config.toml
num_hidden_layers = 10
hidden_size = 768
num_attention_heads = 18
num_key_value_heads = 18
head_dim = 64
intermediate_size = 2048
vocab_size = 13015
hidden_act = "swiglu"
norm = "rmsnorm"
norm_place = "pre"
norm_eps = 1e-05
positions = "rope"
rope_theta = 10000.0
rope_fraction = 1.0
qk_norm = false
attn_scale = 0.125
bias = "none"
tie_word_embeddings = false
parallel_block = false
init = "uniform"
init_std_qkv = 0.0158
init_std_o = 0.0
init_std_up = 0.0158
init_std_down = 0.0
optimizer = "adam_atan2"
learning_rate = 0.000541
beta1 = 0.9
beta2 = 0.95
weight_decay = 0.56
lr_head = 0.00552
max_grad_norm = 1.0
warmup_steps = 257
schedule = "wsd"
decay_fraction = 0.938
decay_shape = "linear"
final_lr_fraction = 0.0
batch_tokens = 131072
max_seq_len = 1024
doc_mask = true
train_tokens = 1236000000
max_steps = 9430
dataset = "wikipedia_en"
Each number is 128 + 32 x the weight over its row's rms, rounded and kept within 0 to 255. Layers, rows and columns count from 0. The size above them is the row's rms in percent of the matrix's.

# layer 7 attention query, 1152x768, rms 0.0222, rows 213-229, columns 288-383
size [ 73  73  79  83  86  82  71  89  89  84  73  91  99  96  97 106  99]
[[136  70 195 168 161  69  65  93 149 139 140 157 194 152  97 116 110 141  62 169  91 155 176 205 202 187 160  97 100  74 110 136 196  75 152 128 123 185  90 153 116 151 172  83 170 128 107 138 144 135 122 121  43 143 158 104  90  82 114 130  63 105 102  62 123 126 152 156  69 117 135 130 198 122 128  99 185  88  98 131 137 126 110  99 143 103 123 133  97 120 130 125  76 175 117 146]
 [145 142 178 158  80 121  95 123 141  81 111 142 150 129 105 131 157 143 187 120 123 133  98 139 132 145 209 122 154 141 105 114 115  44 101 115  86 142 119  83 182 138  88 141 150 100 131 120 111 163  92 204 148 148  36 144 158 146 180 152 145 147  72 148  70 143 103 153 125  64  59 184 168 135 113 139 124  54 161 135  84 146 154 176 129 142 138 137 125  94 104 107 147 148 132 129]
 [138 111 123 130 135 165  77 116 103 148 120 115 124 157  17 165 125 141 108 157  91  59 126 132 157 130 156 152 117 117  81 142  96 128 110  91 175 135 128 194  86  47 202 128 148 157 138 106 109 127  96 107 141 132  78 142  91 137 121 130 162 160  98  99 135 122 150 112 175 111  72  92 132 140 155 139 174 134 134 132 141 129 109 147 147 137 115 115  78 148  89 145 181 117 100 128]
 [184 158 114 151 150 161  92  82 112 136  76 164 129  99 104 111 155 186 157 121 121 147 114  82 168 155 174 149 141  89 134 175 178 108 139  52 149 130  99 165 108  96 209 139  83 114 127 106 149  98 172 145 125  83 157 104 171 113  94 125 128 140 121 106 160 129 170 134 143 127  76  93 133 144  91  81 146 109 164 132 106 129 160 127 153  82 149 127 110  79 136  77 132  74 114 178]
 [ 69 160  75 129 154 153 160 152 138 164  96 158  76 125  64 161 100  90 125 140 113  98 154 121 149 119 119 102 108 159 145 168 143 152 103 144  89 137 157 162 175 130  93 145 129 140 152  91  75  96 167  99 131 156 154 100 186 118  89  96 160 125 128 115 139 103 156 155 167 125 112  81 137 132 119  75 119  76 139 120 160  87 116 218 137 143 141 152 157 191 156 176 149 118 127 102]
 [130 158  78 100 176  84 156 140 118 143 167 149  99  78 184 142 132 153 107 120 135 138 173 119 138 128  81 127 114 141 170  82 147  90 168 146 163 166 140  98 147 159 123 139 113 163 128 160 135 164 115  84 137 144 107 138 116 101  97 116 166 104 209 167 130 109 103  97  99 158 188 134 118 149 123  96 104 142 118 149 122 156 124 149 128 144 165 167 128  87 167 119  89 125 126 144]
 [145  96 168 145  98 105 177 123 146 124 149 115 165 103 144  68  93 159 173 110 103 155  89  75  77 175 166 130 220 179 113 131 134 104 162  52 148 140  90 188 141 176 141 129 111 110 139 157  91 101  83 164 153 191  96 145 155  99 104  94 101 103 106 155  80 175 131 107  76 104 183 131 150 129 149  78 107  69 179 127  89 103 191 124 153 168 106 129 160 107 131 159 137 104 147  99]
 [117 173 136 147 135 141 163 108 106 165 146 160 112  86 124  98 131 196 141 175 132 135  80 104 129  94 128 124 107 106 131 120 156 194 162  59 129 133 196 105 104 109 137 109 116 204 139 142 107 150 176  69 143 142 125 102 161  95 129 119  51 135 134 135 123 120 148 104 157 162 176  81 162  96 136 139 140 107 136 148 149 127  86 116 111 113 145 107 141 131 151 131  72 145 141  90]
 [138 145 133 135  98 112 148 137 158 165 149 114  88  76  53 135 172 119 121  92 152 114 169  47 179  53 179  95 108 102 145 133 161 114 102 150  70  95 165 152 203 132 188 147 105  62 152 129  82 151 123  78 121 127 156 148 177 142 115  96 121 110 181 128 178 176 160  98 111 150 152 122 165 113 130 123 148 141 103  31 132 109 203 159 183 123 135 131  80  59  82  87 114  88 105 125]
 [130 119 116  62 149 133 142 175 117 121 129 146 135 193 194  76 175 121 144 109 189 132  83  93 148 125 135 114 113 126 112  69 165 110 127 183 105 188  78 135 132 146 119 134  74 139 112 124 156 137  89  71 138  99  97 156 138  69  84 135 109  84 169  84 157 172  79 106  86 123 169 106 140 144 114 128 100 193 108 101  92 127 103 113 141 139 113 169 128  98  88 142 142 103 138 178]
 [117 117 172 131  95 128 160 139 107 113 125  58 128 115 165  62 153 105 208 135 118 196 131  97 148 112 174 134 222 142 151 141 148 146 107  83  97 134  76 163 165 119 158 133 105 109 163 152  80 112  91 158 166 170  78 162 166 104 149 174 154  90  72 205 109 188 190 130 136 105 112 124 132  93 155 121 107 129 165 113 103 112 161 173 158 187 125 123 128 120 145  93  97 123 135 109]
 [106 145 121  91 134 172 164 177 110 165 116 101  80 149 131 162 113 126 102 110 172 123 141 133 145  95 162 173  98 149  97 122 135 145 112 140  87 140 101  98 113 147 103 140 138 141 123 133  99 136 156  76 145 140 130  91 129 116 111 201 136 164 155 147 124 100 101  80 177 110 118 101  79 197 151 109 127 153 107  99 142 154 140 146 128 134 155 146 100 186 129 147 136  94 102 127]
 [160  98 130 109 122 104 183 150  84  97 177 182  34 145  64 122  77  71  86 143 112 114 119 128 122 129  69 137 153 161 161 205 160 142 121 137 202  65 187  97 109 113 101 143 136 187 141  95  83 207 184  76 161 141  70 111  97 151 138 101 115  92 193 137 115 132 115  94 165 102 138 189 115 147 149 105  85 158 159 132 136 158 131 119 129 121  67 112 145 116  93  98 118  87 130 134]
 [165 111 130 109 125  83 104 145 107 157 145  98 155  90 104 127 101 133 183  83 153 128  53 176 171 168 126 124  86 125 117  80 151 150 125 121 182 131 121 145 145 100 160 155 130 113 164 147 148 100 125 152 162 205  31 130  83 100  84  92 128  67 108 168 142 120 149 127 150 123 116 105 112  99 112 110  52 105 133 141 121 150 159 110 124  44 168 160  89  94 137 107 188 156 144 125]
 [143 114  76 199  86 143 192 151 132 121 131 143 136 114 136 117  87 108 125 133  88  87 178 106 145 118 148 133 138  87 157 130 153 110  81  98  98 117 222 204 187 135 111 135 146 111 146 119 114  91 152 154 150 137 122 124 168 154 162 128  99 107  76  71  84 113 195 151 170 116 122 147 102 118  78  68 143 122 182  91 118 149 188 126 125 189  85 111 158 106 153 119 160 152 121  81]
 [146 121 115 132 187 127  82 146 103 133 153 117 129 165 133 137 150 117 114 172 110 136  95 167 170 128  93 104 102 152 112 136 116 123 149 154 138 158 150  33  71  74  85 127 154 130 116 128  93 133 205 137 140 160 184  90  72 111 109  59 136 168 113  30 143  93 107 128 129 102 122 115 114 143 164  87 168 133 135  79 176 172 131  68 149  74  79 163 185 137 134 166 146 174 139 135]
 [154 183  90  84 142 159 132 169  58 139 121 133  83 159 153 141 150 160 102 122 119 115  91 154  88 106 122 111 122 150 142 120  99 118 165 128 108 156 178  49 128 153  88 155 150 172 132 114 113 118 127 130 152 194  65 106 102 111 115  91 133 175 170 143 184 157  47 137 176 154 173 127 111 130 119  90 144 119  97  71 125 136 110  58 124 115 110 112 129 140 125 112 152 112  87 156]]
# layer 7 attention key, 1152x768, rms 0.0214, rows 213-228, columns 288-383
size [ 78  87  75  90  85  74  89  90  95  74  93 107  94  99 100  95]
[[ 80 159 127 129 127  86 162 120 115 117 129  86 176 148 142 144 129 140 110 154 140  99 172  91 117  86  95  98 153 134 228 104  23 142 131 101 184  60 158  98 113 133 126 141 157 154  91 114 131 137 228 155 170  68 100 152 110  99 138 156 164 101 159 119 160 143 166 141 148 124 140 142 122 116 170 154 109 159 122 143 124 153  97 142 160 183 104 116 142 117 183 126 112  62 117 111]
 [108 100 140  98 199 102 146 131 151 157 166  73 173 137 170 118  64 114 118 149  41 149 220  91  96  80 125 138 172 104  62 102 129 140 155 118 184 189  71 158  66 141 173 128 109  80  88 170 167 115 149 117 113 153  91 147  85 133  94 145 112 119 108 116 125  99 128 123  94 176 175 138 109 159 164 127 140 167  84  80 122 128 112  62 139 146 118 133 155 110 151 148 186 125 149  98]
 [133 147 155  96 114  63 116 114 142 150  75  64 162 132 107 127 112 164 144 176 128 155  40 191 141 157 152  86 143 116 109 137  72 140 105 129  67  51 103 103 116 163  95 136 138 157 125 123 126  90 158 129 135 114 154 125 137 121 158 136 110 108 134 107  91 184  88 154 186 124  94 151 153 161 145 158  82  82 114 106 164 134  64  88 155 150 186 136 178 101 113 130 127 145 127  75]
 [162  85 113 178 171 158 186 119 153 109 143 140 151 137 146  81  93 107 142  70 166 190  88 165 124 140 185 147 136 166 137 138 145  84 115 177  98 122 153 156  94 125  93  85 163 102 165 134 129 157 116 124 105  99 140  94  99 173 101 164 143 123 133 164  68 152 107  99  89 121 149 122 152 116  78 137 188 117 164 102 102 147 104 169 144 154 117 105  99 150 144 132 119 150 162 155]
 [167 109 183 119  54 152  72 124  83 131 103 116 134 106  93  97  97 139 131 128  90 188 107 164  97 151 175 119 141 141  93  73 146 170 121  84 167  69 132 127 120 111 155 134 109 194 116 122 113 162 128  55 132 117 105 143 136  97 166 195 101 104  81 159 120 150 134 118 106 106 141 144 138 155 104 141 159  95 110  76 113 126 126  60 107 103 222 138  85 114 171  72 108 130 131  98]
 [130 194  84 145 144 187 134 156  96 113 125 178 106 138 115  99 191 126 111 130 165 108 156  80 159  69 164 108 116 126 130 126 197 102  97 144  81 175  98 142 156  90 105 142  72 144 153 144 159 101 131  93 187 111  72 155  95 140 119 111 127  87 157 128 152 127 154  96 150  92 100 124  75 130 101 125 155 151 162 149 155 116 191 184 165 103 174 123 102 115 106 129  80 143 119 171]
 [ 99 122  56 125 138  94 162 162 179 100 142 150 159 133 125 192 125 159 100 153 142  74 187 112 139 106  69 131 110 100 171 131 112 153 144 116  85 164 190  71 116 176 147 108 160 128  95 171 215 119 166 124 142 100 145 171 109 136 131 176 114 137 143 164 122 184 155 150 151 143 115 104  93 106 187 126  96 151 113 176 153 116  89 144 156 160  99 106 113 116 104 140 173 164 110 116]
 [147  52 168 136 148 140 132 145 106  65 121 137 182 173 103 109 106 112 159 104  39 103 124 145  67 130  76 186  92 172  83 120 132  96  91 107 151 148 157 113 173 161 128 123 147 160 167  79 180 154 162 125 133 125 101 122  90 162 139  64 150 130  81 165  66 117 143 107  45 154 107 163 166 111 135 103  69  96 222 134  79  71 124 129 106 101 114 180  84 115 141 111 151 137  89  83]
 [171 146  98 120  65 162  82 146 142 151 141 160 182 112  81 110 107 113 136 138 214 169  88 151 128 123 145 165  78 144  92 150 144 191 154 146 158 122 119  88 144 167 143 110 158 225 130 166  94 155  70 113  98 137 170 131 120 113 144 154 108 140 133 120 103 111 102 155 159 109 130 138 118 131 126 128 162 121 168 109 114 171 141  65 117 137 128 109 129 121 128 115 168  91 183 137]
 [197 155 107 151 122 147  99 108  84 178  81 187 110  61 103 165 167 107 170  85  57 106 125 177 141 113 124  87 124 124 144 119 110 130  61 113 179 116 142 204 169 163 180 147  63 150 135 119 112 125  75 140 123  92  79 161  99 138 108 104 162 110 168 153 116 120 172 127  66 107 182 101 157 154  76 140 129  79 162 170 132 113 229 143 102  70 145  99 108 104  72 140 126 100 111 154]
 [ 94 150 156 100 184  99 129 129 176 104  49 137  85 143 126 146 136  85  82 115  79 131 195 168 119 136 154 114 173 110 136 127 122 192 142 173 109 162  69  81  88 150 129 131 139 103 100 188 119  74 151 129  93 122 127 118 165 103 131 155 104 156 136 101  89 136 104 175 203 110 138 136  80 158 146 128 173 168 112 109  99 119  56 109 182  99 111  99 117 106 156 133 149 130 159 118]
 [105 148 153 171  97 119 125 136 140 134  89  84 125 130 166 122 153 142 119 134 180 147 164 117 140 160 200  99 180 116 135 117 137 115 174 174 120 210 128 128  99 140  98  93 102 130 136 157 171  89 113 127 138 133  89 172 129 122 126 123 152  92 148 159 106 195 123 162  95 155 148 127 181 113 118  99 168 129 173 176 118  92 101 135 121 154  99 127  57 119 130 136 121 187 132  98]
 [135 106  89 107 127 138 129 166 140 152 150 174 142 106 115 124 103  97 172  94 134  90 120 176 128  80 137  83 124  83 150 134 109 149 126 111 101  67 165 179 129 137 171 191 113 188  93 130 171 181 135 145 172  71 101 131 107 143 129 122  60  97  82 157  97 177 163 119 156  84 141 143  77 108 114  58 151 152 108 120 119 120  98 141 148 154 141 143  69 125  73 189  69  96  83 127]
 [122 149  52 133 109  92 102 103 149 135 111 180 148 146  96  75 117 182 155  83 176 109  77  73  64 149 151 138  98 161 103 135  87 112  91  92 129  68 103 103 157 106  97 127  68 173 106 155 117 121  98 102 173 141 162 177  70 136 132 177 162 131 143 145 175 120 180  86  71 154 129  64 124 122 134 133  79 102 193 105  84 101 152 172 122 106 106 134 112  93 186 125 141 129 138 125]
 [226 105 158  85  93 129  44 161 162 140 132  98 195 173 132 142 132  94 147 142 142 119  89 120 136 139 151 185  96 104 140  69 151 119 143 149 150 108 148 120 156  96 114 198 140 104 108 136 130  93  98 104 154  77  60 149 126 120 189 140 128 116  63 140 184 131  80  94 176  57  90  74 154  73  91 158 182 166 186 129 178 124 121  74 130  96 134 129 112 135 108 151 174 128 118  97]
 [120 113 102  85 170 146  99 165 146  99 110 164 172  76 144 178 169 122 162 110 114 129  58 175 144 131 106 110 100 118 161 154  91 141 135 122 132  32 127 165 157 125 135 118  59 127 131 111 144 213 139 131 215  79 112 130 107 136 140 155 138  54 142 102 102 226  87 100 112 119  85 126 145 120 114 130  64 171 145 123  82 163 129 208 116 145 172 159 173 116 122 108  84 102 102 146]]